Each number is 200 + 30 x the weight over its row's rms, rounded and kept within 0 to 999. Layers, rows and columns count from 0. The size before them is the row's rms in percent of the matrix's.

# k: layer 11 attention key, 384x384, rms 0.0276, rows 106-127, columns 192-287
# q: layer 11 attention query, 384x384, rms 0.0271, rows 107-127, columns 192-287
# v: layer 11 attention value, 384x384, rms 0.0248, rows 64-78, columns 192-287
# o: layer 11 attention output (transposed), 384x384, rms 0.0621, rows 64-77, columns 192-287
k106,109,149,192,207,144,170,253,246,188,244,100,219,230,205,215,181,240,220,223,245,245,203,216,159,222,256,232,176,189,221,167,156,209,194,141,226,211,179,196,191,236,202,198,192,178,185,233,169,195,175,188,228,174,251,180,183,198,238,182,205,153,136,203,201,153,177,243,138,204,159,163,152,201,200,248,189,191,217,181,160,239,193,179,214,222,186,191,222,216,193,183,230,209,182,161,232,171
q107,092,228,202,214,216,220,148,204,164,198,221,185,184,203,237,207,178,222,223,255,219,231,125,194,233,210,218,215,158,123,209,240,217,216,213,218,284,190,183,175,245,196,210,190,222,162,183,189,165,125,231,196,233,186,155,205,214,161,150,214,179,240,136,214,174,209,210,203,216,202,141,187,211,144,221,260,244,168,209,181,223,236,214,195,189,175,197,237,220,187,147,177,190,229,237,156,194
k107,095,213,213,178,266,161,158,192,212,158,194,203,198,230,217,211,195,230,237,203,225,184,104,238,240,226,193,163,190,227,192,248,253,248,184,225,242,201,222,191,198,197,219,216,216,151,252,221,181,165,231,162,248,192,169,231,231,176,195,246,214,202,169,207,209,201,250,232,213,225,171,223,184,200,237,213,224,202,212,170,197,199,244,161,196,183,164,193,264,202,162,176,187,161,153,175,145
q108,098,188,184,214,211,167,265,222,214,253,197,202,223,178,222,211,243,185,196,290,138,200,215,153,208,149,154,169,182,208,223,166,178,192,237,198,217,218,200,226,179,244,204,203,231,185,232,246,231,242,196,145,170,207,197,188,227,152,214,218,162,204,232,172,248,172,226,210,211,224,189,156,184,189,186,250,214,193,251,198,164,258,151,176,259,246,210,204,187,185,270,200,219,206,186,175,170
k108,102,232,177,199,235,214,239,182,215,219,162,224,276,194,191,214,265,181,181,265,184,146,236,206,216,159,163,170,217,252,242,159,155,248,184,170,195,176,211,217,211,199,248,211,168,224,248,163,241,192,124,224,157,170,198,186,219,182,201,175,175,133,207,153,182,164,177,200,173,186,208,174,225,204,198,193,173,238,243,190,220,216,180,163,223,218,200,209,201,220,207,212,193,175,190,230,148
q109,098,226,180,184,183,215,141,187,219,234,209,176,199,165,236,172,208,183,231,215,214,186,205,175,153,164,201,181,193,207,161,151,196,202,236,172,188,188,196,152,263,215,189,198,212,213,197,169,166,188,169,214,177,217,227,162,209,217,147,188,197,174,206,179,200,201,178,217,231,233,219,141,191,165,244,130,203,204,255,187,192,203,235,221,162,231,215,218,180,213,213,204,228,127,168,184,213
k109,101,188,209,192,207,195,130,122,209,179,213,193,184,225,181,252,235,166,178,212,230,203,203,191,230,191,98,187,188,202,167,199,213,156,160,132,208,190,181,182,182,181,170,224,234,187,172,155,201,256,166,211,200,235,206,164,200,220,143,129,195,162,161,203,170,157,204,195,272,244,199,180,204,216,212,219,193,262,186,219,190,203,206,226,207,190,172,213,146,174,264,155,192,145,218,179,162
q110,101,221,164,251,236,212,233,174,161,176,187,230,205,222,199,213,224,218,171,205,160,155,173,212,222,198,213,221,186,225,233,191,169,199,183,192,214,162,176,177,213,191,194,197,191,200,216,171,203,250,266,175,179,203,215,226,176,200,212,195,205,186,199,173,148,156,184,167,225,131,196,266,193,318,182,167,237,164,171,215,219,158,179,182,206,182,167,122,245,247,156,172,178,225,214,242,222
k110,100,217,220,153,243,209,246,157,175,173,198,219,223,179,202,181,173,196,222,214,184,137,139,240,193,218,217,224,156,208,182,177,198,239,215,166,248,161,209,174,188,201,202,186,214,177,194,182,182,191,211,207,178,191,227,254,147,206,221,234,191,161,176,203,241,190,202,155,201,169,194,165,187,243,215,197,218,175,164,216,183,174,209,183,133,220,121,204,187,217,207,205,129,243,231,230,254
q111,101,155,196,149,211,209,214,238,214,221,237,195,163,239,228,280,186,225,191,113,141,233,201,186,186,175,218,228,164,198,137,255,190,136,172,224,159,210,163,106,219,195,149,250,182,140,224,188,189,198,204,155,192,220,167,228,205,207,242,183,199,176,223,233,197,197,170,190,203,155,233,200,163,206,229,258,206,194,223,182,189,241,186,200,215,235,212,125,220,157,165,202,189,192,217,252,238
k111,103,181,200,196,198,199,223,175,210,213,218,164,165,182,187,238,204,167,201,171,159,182,185,194,189,207,221,243,125,177,137,307,217,153,187,230,161,183,246,127,220,158,160,206,188,196,212,196,203,204,195,195,169,219,249,209,205,190,189,180,182,180,229,205,184,138,218,209,231,184,212,241,189,171,183,239,173,176,167,185,165,217,215,210,223,228,242,211,242,172,211,215,208,206,182,272,231
q112,099,207,222,217,219,219,258,122,187,144,187,219,196,220,168,155,125,211,193,200,197,157,201,194,221,171,176,201,229,240,132,200,189,203,184,257,237,181,237,205,197,227,225,260,212,222,133,211,195,203,221,163,226,227,204,189,272,194,213,237,202,151,178,192,202,273,206,218,170,250,179,218,201,202,166,222,165,197,163,156,193,133,208,186,201,222,207,191,170,221,205,302,174,213,197,149,189
k112,101,176,242,251,215,219,190,184,249,185,207,199,188,235,195,186,146,190,152,222,190,98,150,179,191,198,199,202,156,210,176,167,173,172,208,244,292,183,242,181,198,211,159,247,194,243,200,220,240,239,254,196,184,168,174,202,268,174,217,274,168,223,202,209,238,223,176,200,220,191,220,144,205,237,224,162,182,181,172,165,139,188,216,253,204,263,232,211,185,236,205,221,190,195,207,183,219
q113,094,234,201,206,209,202,202,186,146,172,250,205,167,150,197,209,199,201,234,148,218,210,181,175,206,215,201,232,281,183,157,193,135,253,191,212,204,217,183,188,253,209,250,194,195,152,276,191,210,242,191,261,200,223,219,187,179,157,215,153,217,197,209,185,215,236,211,226,219,151,194,225,172,197,191,226,189,179,174,159,196,188,147,211,199,183,172,193,146,134,238,220,227,208,220,191,239
k113,097,173,130,187,224,192,205,202,167,165,247,195,197,188,213,185,191,188,217,214,233,193,188,195,209,191,216,194,228,196,219,165,175,201,203,201,196,144,157,212,259,171,196,194,225,141,216,189,171,218,136,199,195,234,182,235,188,155,220,192,240,211,220,216,212,151,201,179,217,203,193,202,140,253,239,172,166,195,190,231,203,212,203,194,161,213,170,240,227,197,199,210,227,157,178,178,217
q114,106,231,166,227,179,160,207,187,215,212,245,212,206,211,205,202,221,175,199,194,197,155,221,177,197,232,233,170,242,192,194,146,181,167,179,158,238,187,227,172,204,186,179,164,198,234,184,177,219,200,232,168,212,216,220,200,166,149,163,222,122,214,226,224,181,191,146,244,229,175,145,185,189,179,189,209,204,182,158,253,217,202,166,236,179,194,202,271,169,218,188,239,247,214,181,209,215
k114,104,290,167,227,203,264,235,219,183,192,221,191,213,188,231,202,229,188,205,190,169,197,231,219,191,162,190,193,209,207,251,180,193,185,144,197,227,203,218,197,219,170,232,207,215,188,205,159,162,202,239,184,217,213,156,184,166,155,217,215,146,224,169,212,202,276,188,282,205,144,145,172,176,188,237,226,204,235,232,225,229,212,182,230,245,166,256,256,182,228,174,218,212,220,157,169,152
q115,096,217,198,227,148,199,161,151,173,247,169,310,231,182,180,162,167,234,169,163,139,200,153,189,262,235,160,257,211,197,171,222,209,242,193,172,184,186,165,209,206,219,212,206,182,246,228,233,222,138,173,235,166,225,195,279,178,195,220,212,233,197,242,245,136,231,220,146,223,177,206,223,230,210,219,172,232,236,212,208,248,174,207,225,289,182,175,188,228,230,179,250,202,167,232,190,206
k115,096,202,204,261,202,174,152,215,159,251,181,232,195,210,150,180,154,254,181,159,136,225,144,221,258,235,251,214,226,197,205,195,218,190,206,168,204,192,250,223,197,197,212,219,207,235,174,254,201,212,189,207,191,239,282,227,239,205,238,177,195,188,213,219,212,211,198,147,209,149,264,192,204,207,206,220,215,184,212,199,180,170,237,195,224,202,195,210,198,208,141,216,158,257,134,184,238
q116,093,209,193,211,162,177,148,198,181,224,178,251,185,210,144,223,160,150,218,185,181,217,200,169,148,194,231,181,197,167,239,174,226,199,186,221,201,178,196,187,184,170,193,182,224,233,226,216,229,188,239,172,227,243,204,171,198,240,192,201,214,228,202,242,248,242,249,241,232,210,250,243,189,230,187,212,223,235,172,157,179,239,239,209,164,189,204,174,225,196,179,199,194,264,196,237,189
k116,096,256,220,204,201,227,154,166,223,231,225,235,190,203,166,160,226,125,206,170,172,165,200,231,210,166,189,184,233,199,200,167,223,179,191,242,239,141,175,154,199,139,207,192,237,198,201,193,169,160,233,186,203,223,178,202,175,223,174,183,196,146,170,228,193,274,231,259,179,251,153,207,212,247,187,261,256,213,205,151,202,215,200,196,227,182,203,188,223,195,194,194,202,188,151,217,158
q117,092,202,200,220,240,210,189,277,204,223,193,200,182,166,196,214,220,211,220,207,204,201,223,156,232,214,183,220,181,196,167,204,196,157,236,240,206,203,188,191,177,184,160,251,230,214,214,208,178,225,186,194,162,176,198,187,214,239,174,152,233,154,274,273,220,238,137,195,235,202,215,248,165,164,195,183,240,219,146,215,213,208,153,286,218,191,179,199,194,226,207,175,159,225,269,199,226
k117,093,212,219,210,239,268,207,206,216,233,187,178,221,222,177,193,244,238,172,190,188,187,217,179,236,226,232,205,238,212,247,198,169,133,231,151,170,180,260,165,222,170,238,224,200,221,196,256,176,200,188,206,205,229,167,229,187,252,197,167,202,158,199,211,177,199,173,151,212,192,123,187,199,170,218,234,155,242,161,213,217,175,159,214,227,198,206,170,170,208,162,188,187,194,227,189,238
q118,095,213,223,209,214,215,192,191,208,164,202,243,195,195,218,167,186,200,233,181,196,205,196,164,252,202,153,190,183,185,205,180,162,208,210,242,174,237,235,209,229,212,247,158,164,208,203,179,194,192,166,170,250,178,193,178,210,171,151,168,243,190,175,197,169,156,189,216,208,176,126,249,188,171,244,196,241,208,132,218,216,185,173,259,202,191,220,209,210,176,180,181,218,193,225,222,161
k118,096,159,164,220,207,207,173,139,243,181,194,187,228,205,204,196,239,168,226,167,194,164,177,177,232,185,199,194,217,199,203,140,213,217,174,189,186,219,185,199,161,185,196,164,205,200,219,217,173,145,167,202,219,240,236,219,198,169,141,229,288,196,137,202,194,235,205,201,176,179,161,194,201,226,207,188,186,174,193,238,177,240,195,242,180,186,259,190,140,194,170,221,224,202,213,155,207
q119,101,128,155,180,245,220,198,195,226,231,214,190,188,220,234,224,205,166,217,256,154,207,157,145,182,243,138,177,176,204,253,234,195,205,203,173,191,219,180,201,188,183,199,231,199,195,214,205,210,186,241,267,207,178,211,228,254,220,224,191,194,213,203,195,159,190,223,157,149,201,154,157,250,212,152,228,193,143,169,175,214,211,199,234,283,216,181,207,168,199,204,245,230,198,169,218,223
k119,098,132,173,253,214,238,171,212,197,198,205,166,207,182,193,193,190,172,170,252,125,191,178,202,160,189,185,136,205,172,234,219,133,149,179,208,204,226,142,187,182,227,229,234,155,208,233,166,262,254,230,225,237,159,160,246,192,207,190,226,195,187,158,210,174,212,219,150,130,219,144,224,174,215,193,204,219,151,185,204,241,172,167,191,199,266,223,182,183,201,168,209,142,174,210,255,195
q120,095,175,172,210,254,199,250,216,197,207,255,198,160,235,261,161,207,170,195,162,190,171,138,149,179,215,164,230,211,189,225,200,229,187,211,175,228,205,186,234,174,201,167,161,213,125,225,246,190,176,197,217,193,215,228,162,224,185,208,202,224,211,225,220,178,189,276,201,165,231,217,177,139,237,225,237,188,209,224,206,159,216,184,145,178,257,210,231,152,260,207,149,241,219,211,155,173
k120,096,162,212,223,176,224,278,219,171,217,216,223,185,245,227,190,183,215,177,151,240,225,90,203,167,164,182,203,217,130,133,194,186,213,245,191,246,152,218,221,175,204,166,161,229,179,209,179,196,199,200,221,208,204,218,199,235,222,189,172,244,208,176,221,180,188,172,170,197,196,221,231,112,212,185,192,176,195,208,179,168,203,179,184,184,269,196,182,212,239,221,219,186,190,191,167,213
q121,092,182,183,209,190,151,184,163,223,202,198,204,206,141,220,217,207,145,174,198,206,170,177,182,196,190,199,211,216,225,220,228,217,184,213,225,260,176,299,179,256,229,181,186,200,223,272,190,174,192,194,206,152,215,167,190,188,168,233,181,232,252,178,195,147,228,188,183,235,184,201,197,180,212,256,176,205,154,238,220,205,168,219,163,208,166,202,221,210,191,210,166,189,178,203,188,222
k121,093,193,243,191,164,175,194,205,155,168,211,193,215,163,183,237,202,124,221,181,164,156,240,212,176,214,215,212,208,143,257,165,197,155,242,176,196,202,252,184,233,247,178,207,214,220,220,160,227,221,184,195,163,205,228,127,129,149,241,221,245,222,190,177,203,235,146,214,218,168,257,220,159,201,171,185,257,201,249,196,184,186,190,116,193,198,226,192,207,141,187,179,190,231,152,228,262
q122,098,228,192,205,194,216,235,136,185,189,163,160,238,216,230,182,193,224,206,228,234,187,182,212,271,248,227,177,157,152,218,202,229,178,226,196,254,218,196,209,214,235,212,137,179,203,225,153,175,183,255,190,200,165,177,207,179,180,200,196,163,246,262,202,244,227,170,228,155,168,177,175,226,222,205,198,213,193,154,217,230,185,220,193,161,240,228,206,230,202,208,201,148,246,162,206,152
k122,098,224,206,263,211,214,198,172,181,217,198,168,228,201,268,219,159,248,174,205,221,150,217,246,214,250,189,155,166,165,200,170,225,232,226,236,254,197,195,246,213,240,206,167,191,207,232,207,150,218,243,163,148,171,163,202,261,189,180,215,146,234,175,224,220,177,187,183,216,173,192,178,237,226,240,168,192,187,183,211,180,174,225,205,149,241,242,196,193,191,212,200,173,217,181,234,228
q123,096,196,245,155,243,180,163,173,174,180,237,138,234,185,209,175,222,223,173,217,194,186,240,171,226,201,183,200,205,174,186,168,180,214,226,179,230,158,198,246,225,173,140,260,239,193,219,230,211,215,220,193,202,245,180,198,204,243,238,203,247,184,152,180,209,202,246,209,148,218,218,223,163,161,175,213,228,193,189,186,208,185,207,194,242,197,207,178,225,182,185,188,242,187,180,236,184
k123,100,203,186,176,170,165,181,187,198,195,262,185,184,187,190,162,213,208,179,261,246,184,204,159,228,202,192,212,227,184,157,186,138,234,270,200,262,168,199,227,255,160,185,225,168,224,146,241,202,178,221,169,207,202,158,187,148,181,185,197,182,188,192,184,184,193,207,225,138,156,263,205,170,188,229,201,205,200,202,192,177,171,236,186,250,181,184,199,240,235,203,209,204,212,165,213,216
q124,094,203,204,189,147,220,190,208,236,197,190,223,263,181,184,176,216,211,217,209,188,154,201,244,164,214,205,155,213,156,195,205,275,206,214,215,214,184,246,179,230,154,173,219,154,184,217,198,191,198,199,258,196,183,212,164,169,225,144,229,199,230,222,206,206,185,163,198,179,137,173,203,225,225,208,201,204,214,135,216,176,238,170,230,215,205,163,248,131,184,186,170,168,173,174,195,166
k124,095,217,212,232,177,180,191,180,234,198,156,209,238,208,222,205,224,225,178,197,230,153,145,194,147,195,176,153,174,194,223,179,250,143,185,224,234,200,223,137,254,222,201,257,178,171,217,160,183,205,232,241,152,201,200,216,129,193,193,230,167,208,166,235,225,217,155,170,207,167,152,225,192,160,167,220,207,205,222,186,223,230,189,188,213,176,212,205,162,220,175,193,216,195,131,173,173
q125,096,142,222,215,199,172,232,173,232,228,156,175,192,244,195,232,227,226,213,227,188,220,223,186,188,211,179,195,233,228,198,177,229,192,205,179,239,183,183,183,261,224,228,216,164,134,213,221,183,183,195,182,176,239,195,221,104,197,210,165,216,218,191,254,226,260,154,222,171,207,245,201,224,199,211,229,231,167,211,196,200,138,142,251,245,141,245,135,222,246,187,235,219,195,211,224,203
k125,097,184,219,219,215,182,183,210,170,253,192,162,183,251,203,220,160,173,198,182,188,210,242,216,202,170,172,198,209,217,182,207,217,223,137,168,179,174,164,239,163,237,197,225,202,199,205,225,187,184,189,202,177,246,266,206,102,207,215,258,206,199,243,244,250,244,152,144,186,201,227,170,216,209,199,215,237,147,260,192,203,215,183,254,194,147,250,168,168,220,205,221,188,166,229,235,254
q126,099,187,237,162,196,198,116,230,217,218,211,192,197,229,191,204,180,220,227,217,164,201,210,225,204,212,153,199,239,246,175,152,155,222,235,225,181,155,134,233,181,171,206,187,167,191,162,153,181,221,242,218,210,168,279,233,169,200,241,219,200,206,190,195,231,184,170,219,182,179,189,208,164,201,173,189,238,219,202,193,169,142,223,208,167,205,206,218,176,191,211,196,174,80,237,256,248
k126,101,248,211,183,236,188,158,226,210,187,213,158,197,206,195,173,154,235,230,202,229,190,183,183,174,234,180,191,191,250,248,181,184,235,152,216,175,178,194,233,198,167,229,207,192,177,204,174,179,176,230,222,202,202,206,188,181,249,208,157,168,221,227,217,198,214,192,257,177,170,177,193,163,182,162,186,219,209,203,174,139,190,192,255,192,207,234,255,152,177,235,148,218,178,224,205,269
q127,100,147,168,231,281,206,182,200,196,187,208,239,156,238,168,209,186,186,194,209,217,164,167,189,155,167,208,200,203,216,237,152,207,189,169,134,160,155,207,177,202,179,212,193,195,204,215,209,226,212,218,178,194,199,182,146,201,141,231,201,201,192,256,230,156,191,199,221,205,217,174,219,128,212,209,217,198,173,244,198,216,219,187,214,160,172,210,270,210,216,181,161,215,181,202,178,235
k127,102,189,228,259,245,202,184,197,186,197,225,153,174,262,147,160,232,157,222,155,204,175,186,183,177,174,190,209,214,183,234,204,188,216,187,175,205,197,226,169,195,208,232,158,243,207,195,197,187,229,231,163,219,201,206,161,214,225,181,240,203,255,219,189,153,218,219,220,215,235,191,194,178,121,211,181,224,162,233,162,260,238,208,231,210,231,203,228,235,226,187,198,260,199,167,213,219
v64,095,132,255,160,233,185,225,217,225,230,149,216,246,197,225,222,159,148,197,187,135,151,127,168,267,199,224,183,224,191,218,206,203,257,211,220,184,155,237,193,206,204,178,207,313,204,227,184,241,202,219,197,166,223,190,210,200,187,175,199,207,233,219,215,270,149,221,187,232,225,249,173,202,207,233,205,179,185,216,190,255,212,183,216,239,222,167,189,193,200,217,237,204,235,194,209,181
o64,092,182,142,210,184,227,185,220,197,224,213,229,223,175,191,203,211,241,249,219,222,268,210,176,141,175,237,216,213,221,213,202,181,218,197,163,211,245,128,199,238,225,241,213,100,187,254,217,180,202,178,186,212,233,188,234,142,204,158,181,215,213,196,192,178,229,181,153,213,197,163,236,205,228,195,211,235,209,212,155,200,208,226,238,210,141,198,235,257,217,211,185,243,158,244,152,197
v65,092,185,253,204,158,233,192,226,202,193,141,237,228,261,239,245,200,232,204,168,225,223,166,228,236,182,171,140,190,239,224,200,214,120,202,243,209,181,212,170,233,220,207,142,228,226,237,205,140,219,161,186,243,147,159,227,187,173,188,214,237,151,187,230,233,214,215,222,217,219,211,200,199,200,221,170,190,222,156,225,182,220,181,192,213,181,240,189,215,224,229,154,205,208,220,158,197
o65,090,210,205,228,221,242,186,190,243,229,222,154,192,216,172,138,212,218,196,194,132,204,186,179,174,189,184,209,207,151,201,229,173,215,121,191,224,193,264,194,151,207,206,226,157,185,226,190,197,197,229,274,183,189,249,150,165,166,197,231,191,238,202,170,175,219,145,245,150,200,182,205,185,208,214,229,178,245,199,192,236,213,223,225,199,228,165,190,194,223,159,223,213,175,207,207,200
v66,091,208,200,252,209,214,230,161,195,209,179,158,189,253,217,170,196,185,134,235,194,219,193,225,129,238,229,202,210,204,190,224,175,239,234,193,200,218,214,215,192,225,238,242,211,186,163,184,203,163,167,242,190,271,223,168,192,182,229,200,200,204,196,192,168,186,195,164,181,167,184,149,215,199,174,172,202,186,168,189,203,206,200,197,179,229,246,193,202,200,236,201,155,192,199,173,151
o66,088,186,180,228,193,184,224,252,205,140,234,269,170,190,203,221,198,222,212,185,155,168,228,149,185,154,157,209,206,200,245,253,206,125,206,201,201,209,210,211,243,250,207,182,197,189,222,216,233,227,218,132,169,268,208,208,168,199,146,155,166,240,171,242,227,172,194,219,235,228,153,237,247,190,176,247,185,218,229,211,193,184,221,205,237,184,150,194,166,226,188,185,234,121,193,231,192
v67,093,192,228,170,210,176,140,190,189,258,243,203,235,203,179,157,203,198,199,237,229,205,170,200,204,187,170,174,243,220,184,288,209,219,203,222,161,212,203,206,186,209,283,244,273,164,231,119,175,221,227,193,232,186,223,229,176,191,179,206,217,194,234,166,205,226,193,208,146,193,189,233,174,142,173,210,204,190,195,135,247,228,164,184,245,217,177,168,168,178,159,217,191,220,209,210,234
o67,091,223,232,243,209,196,193,188,209,208,213,200,169,152,220,221,200,189,206,184,184,252,258,232,213,189,269,197,200,215,239,170,190,185,175,176,228,184,220,185,206,225,192,227,153,233,219,183,205,160,210,242,180,131,214,240,212,134,219,181,198,213,193,167,169,136,192,221,213,231,287,212,202,199,238,193,196,202,220,279,194,182,225,172,245,164,208,226,189,211,225,225,239,174,223,194,177
v68,096,212,251,225,228,173,227,258,246,194,203,220,180,212,232,196,187,230,183,203,177,185,185,174,188,163,196,187,171,183,194,189,257,150,211,183,157,229,241,186,191,231,225,238,168,191,232,243,197,196,212,189,174,193,200,170,236,195,253,187,204,208,166,177,215,182,179,173,239,179,177,225,220,133,242,140,152,176,266,176,207,124,166,241,255,231,240,218,268,174,201,182,169,225,241,195,172
o68,088,195,167,169,174,188,171,155,204,178,170,234,189,208,183,178,205,224,191,232,191,212,168,187,185,202,189,218,244,190,217,232,182,215,215,192,197,253,172,211,208,215,191,198,221,220,221,191,188,198,222,169,265,244,189,213,178,118,173,140,203,193,181,171,229,246,237,135,203,206,209,166,163,225,177,223,144,161,190,212,248,213,215,188,122,261,161,223,151,175,157,195,185,158,199,204,225
v69,097,216,222,178,199,199,198,190,184,174,176,177,197,172,126,192,224,167,206,163,180,195,236,200,171,147,192,216,214,207,193,251,219,208,180,185,204,182,203,203,203,183,205,213,181,206,148,197,213,249,180,176,214,266,155,224,131,205,203,227,197,179,191,157,188,178,246,144,222,144,166,213,225,191,174,167,193,159,116,166,229,220,183,186,271,170,197,166,208,202,209,204,214,139,217,192,189
o69,095,223,191,190,136,179,206,193,198,232,246,168,149,231,244,251,206,192,233,209,149,233,198,224,205,226,242,117,205,190,208,206,184,174,197,146,222,252,225,191,175,189,197,214,225,210,264,233,170,163,261,207,152,215,227,231,191,210,179,161,175,196,205,187,167,185,187,234,190,207,203,152,188,226,222,180,246,186,294,229,175,120,184,141,188,188,196,183,213,290,213,172,135,143,199,192,186
v70,091,205,196,176,175,157,215,243,192,241,215,175,175,199,224,187,180,186,197,203,211,167,204,174,209,201,211,196,203,210,163,174,257,177,165,235,143,160,195,173,199,170,211,203,227,173,203,219,196,196,166,163,239,144,240,210,194,176,193,138,197,183,225,208,181,190,219,190,229,200,232,177,252,163,160,186,161,168,194,138,216,210,172,233,215,155,181,205,218,215,156,201,160,212,207,205,144
o70,096,200,248,142,209,239,171,148,212,222,185,206,184,190,175,220,226,224,209,172,197,193,197,229,217,199,203,208,162,248,166,178,226,194,223,186,193,255,212,179,190,183,187,204,199,203,221,207,181,235,199,262,235,282,192,211,206,207,253,202,218,201,204,156,169,260,180,222,165,242,162,210,182,209,236,216,193,196,163,231,229,190,187,218,225,219,194,184,185,193,254,177,263,183,198,162,232
v71,088,168,188,148,215,185,202,211,203,146,185,210,229,206,239,160,240,193,189,207,244,197,250,193,185,193,221,200,208,173,276,244,201,221,208,190,246,179,203,174,225,275,179,194,228,159,192,222,247,138,228,158,164,218,232,214,206,197,208,183,215,174,165,200,183,253,282,177,190,178,188,180,182,210,208,224,162,197,211,202,190,198,141,156,141,223,238,195,201,260,175,214,240,205,210,192,192
o71,087,227,233,196,207,138,186,223,191,169,229,138,183,260,196,253,164,228,202,227,205,215,220,252,188,252,227,149,182,217,204,211,164,235,212,207,185,243,194,220,178,193,249,211,191,206,239,167,180,159,138,245,215,239,172,200,201,215,192,168,167,218,221,147,193,174,163,166,217,204,231,224,185,153,195,197,240,182,173,179,221,204,241,198,235,190,133,231,212,167,150,177,236,143,175,154,199
v72,088,153,210,200,179,184,221,136,177,234,207,290,216,214,252,202,263,207,240,228,225,241,227,181,166,200,173,245,203,182,134,212,216,186,173,210,181,199,223,223,210,202,198,227,187,260,181,167,206,188,198,251,212,192,230,213,278,249,226,204,222,259,184,156,235,184,135,218,257,135,209,211,217,171,162,213,226,170,212,213,222,211,203,212,172,128,209,174,229,214,185,246,183,197,185,202,154
o72,089,232,211,212,197,197,171,184,201,188,165,195,187,209,191,184,122,178,196,206,205,193,227,184,197,234,187,186,161,210,225,248,215,206,203,217,234,126,180,225,191,183,253,235,220,167,203,184,202,190,191,187,209,215,198,212,117,151,175,182,166,227,203,239,163,177,215,202,184,197,198,167,149,214,268,203,174,283,183,274,188,182,173,208,183,268,125,247,228,180,173,192,205,189,211,213,222
v73,090,205,229,189,195,217,150,216,168,177,226,179,180,252,208,171,197,225,184,209,172,218,185,240,207,175,185,217,152,189,161,158,178,199,174,165,195,201,182,240,231,210,202,179,224,196,206,148,214,216,238,210,194,169,136,191,156,185,179,161,189,183,194,168,190,213,184,203,194,202,192,211,194,218,187,169,193,179,205,218,239,225,207,249,143,215,200,174,176,215,166,220,186,229,174,181,166
o73,091,253,169,203,194,238,205,218,213,218,188,200,196,190,161,224,180,246,230,208,203,201,224,219,175,176,208,205,256,187,160,224,217,177,170,176,194,196,209,186,151,191,212,247,251,208,214,235,164,213,197,235,136,219,223,214,228,193,205,216,176,202,208,174,192,146,216,185,177,188,209,184,206,144,219,187,218,242,194,213,193,223,152,230,201,161,190,230,218,148,168,207,177,194,240,183,202
v74,088,195,209,219,239,155,251,237,202,216,219,206,163,168,190,225,245,206,230,140,173,215,161,182,205,183,210,178,191,164,174,179,232,213,211,187,188,188,262,171,206,218,201,220,209,137,242,151,243,169,198,199,155,176,208,217,196,166,184,222,126,255,175,211,184,157,162,183,221,218,180,214,229,222,181,237,207,177,225,228,217,194,180,164,170,188,195,200,121,194,192,224,177,208,211,177,187
o74,087,232,201,193,222,246,159,210,169,249,179,221,231,175,229,165,216,232,202,248,137,198,182,181,194,193,181,257,181,220,207,203,191,159,194,187,231,196,190,232,242,231,232,200,144,194,191,244,227,209,191,197,202,189,169,194,219,171,274,139,233,165,217,185,186,195,222,212,223,199,231,190,149,213,214,129,203,262,175,203,248,185,200,213,253,227,249,193,258,249,206,172,244,163,165,204,219
v75,088,264,219,254,221,137,227,210,207,196,156,173,185,206,177,184,220,211,168,170,166,212,226,142,145,211,207,160,180,162,145,272,188,160,215,239,208,237,185,171,246,223,203,269,192,197,222,223,196,236,171,209,176,185,213,206,259,177,225,191,188,201,233,173,197,168,172,197,199,197,203,154,142,216,202,167,168,219,205,169,198,236,172,199,202,200,166,176,191,160,140,218,235,206,227,163,225
o75,083,232,198,207,155,238,202,176,231,177,174,156,235,215,215,230,178,196,176,175,168,151,225,228,260,179,168,199,244,234,203,147,211,167,224,172,163,256,196,219,210,206,203,151,207,237,215,187,165,134,215,165,220,242,226,150,175,199,175,142,243,200,154,203,187,201,212,214,214,191,181,261,240,184,208,199,235,230,226,171,211,174,177,220,186,217,233,175,238,203,183,178,166,155,190,215,198
v76,096,196,228,228,217,187,189,163,219,179,203,175,228,208,174,177,190,128,162,153,208,229,185,187,253,167,156,154,197,152,220,249,201,176,149,249,176,158,198,204,203,202,233,228,185,235,243,182,229,217,204,192,212,203,156,219,170,211,188,157,197,201,230,161,227,162,157,200,179,165,222,258,180,245,281,190,222,207,217,265,206,159,204,170,160,214,206,203,156,223,187,203,194,185,181,156,188
o76,093,183,181,228,237,243,277,201,190,208,204,117,286,227,149,195,238,211,195,246,225,221,224,220,153,229,193,233,149,224,188,247,192,215,199,226,252,191,239,243,202,236,172,138,171,195,176,197,204,231,206,180,152,117,147,158,194,208,206,143,195,157,206,208,252,201,220,182,185,190,226,142,154,251,183,200,206,208,196,165,245,172,171,230,260,184,163,181,177,173,144,159,203,257,154,227,213
v77,096,176,182,193,194,217,233,197,193,111,179,243,223,144,178,204,196,193,173,223,181,219,229,226,193,136,186,159,220,162,214,263,227,221,228,177,263,215,227,244,195,190,235,188,242,233,157,205,200,220,186,152,221,214,208,186,229,202,148,235,233,174,237,213,161,151,231,230,217,172,155,202,172,209,226,207,197,228,169,179,170,175,181,246,222,214,192,225,214,186,217,210,218,196,223,139,166
o77,091,227,151,211,176,180,179,193,220,226,213,201,157,239,201,192,199,175,175,193,177,229,151,201,232,224,266,202,233,184,204,155,227,225,179,219,151,125,198,209,165,210,243,263,162,208,287,211,163,197,238,210,223,200,179,181,191,227,194,178,220,185,189,184,263,169,207,193,204,225,253,204,186,220,200,164,208,146,195,236,200,253,234,182,167,121,135,149,184,269,163,198,141,218,263,251,234
v78,091,185,131,227,187,150,204,157,182,168,193,261,210,232,226,174,171,224,218,200,204,203,185,114,179,228,210,192,193,160,197,186,200,206,214,208,238,215,219,198,283,246,179,201,208,227,206,248,240,223,212,160,209,198,228,188,173,185,189,201,194,218,223,190,129,222,257,179,205,207,188,140,187,210,172,177,168,236,177,183,138,146,212,230,221,207,229,211,163,149,195,199,218,225,198,141,174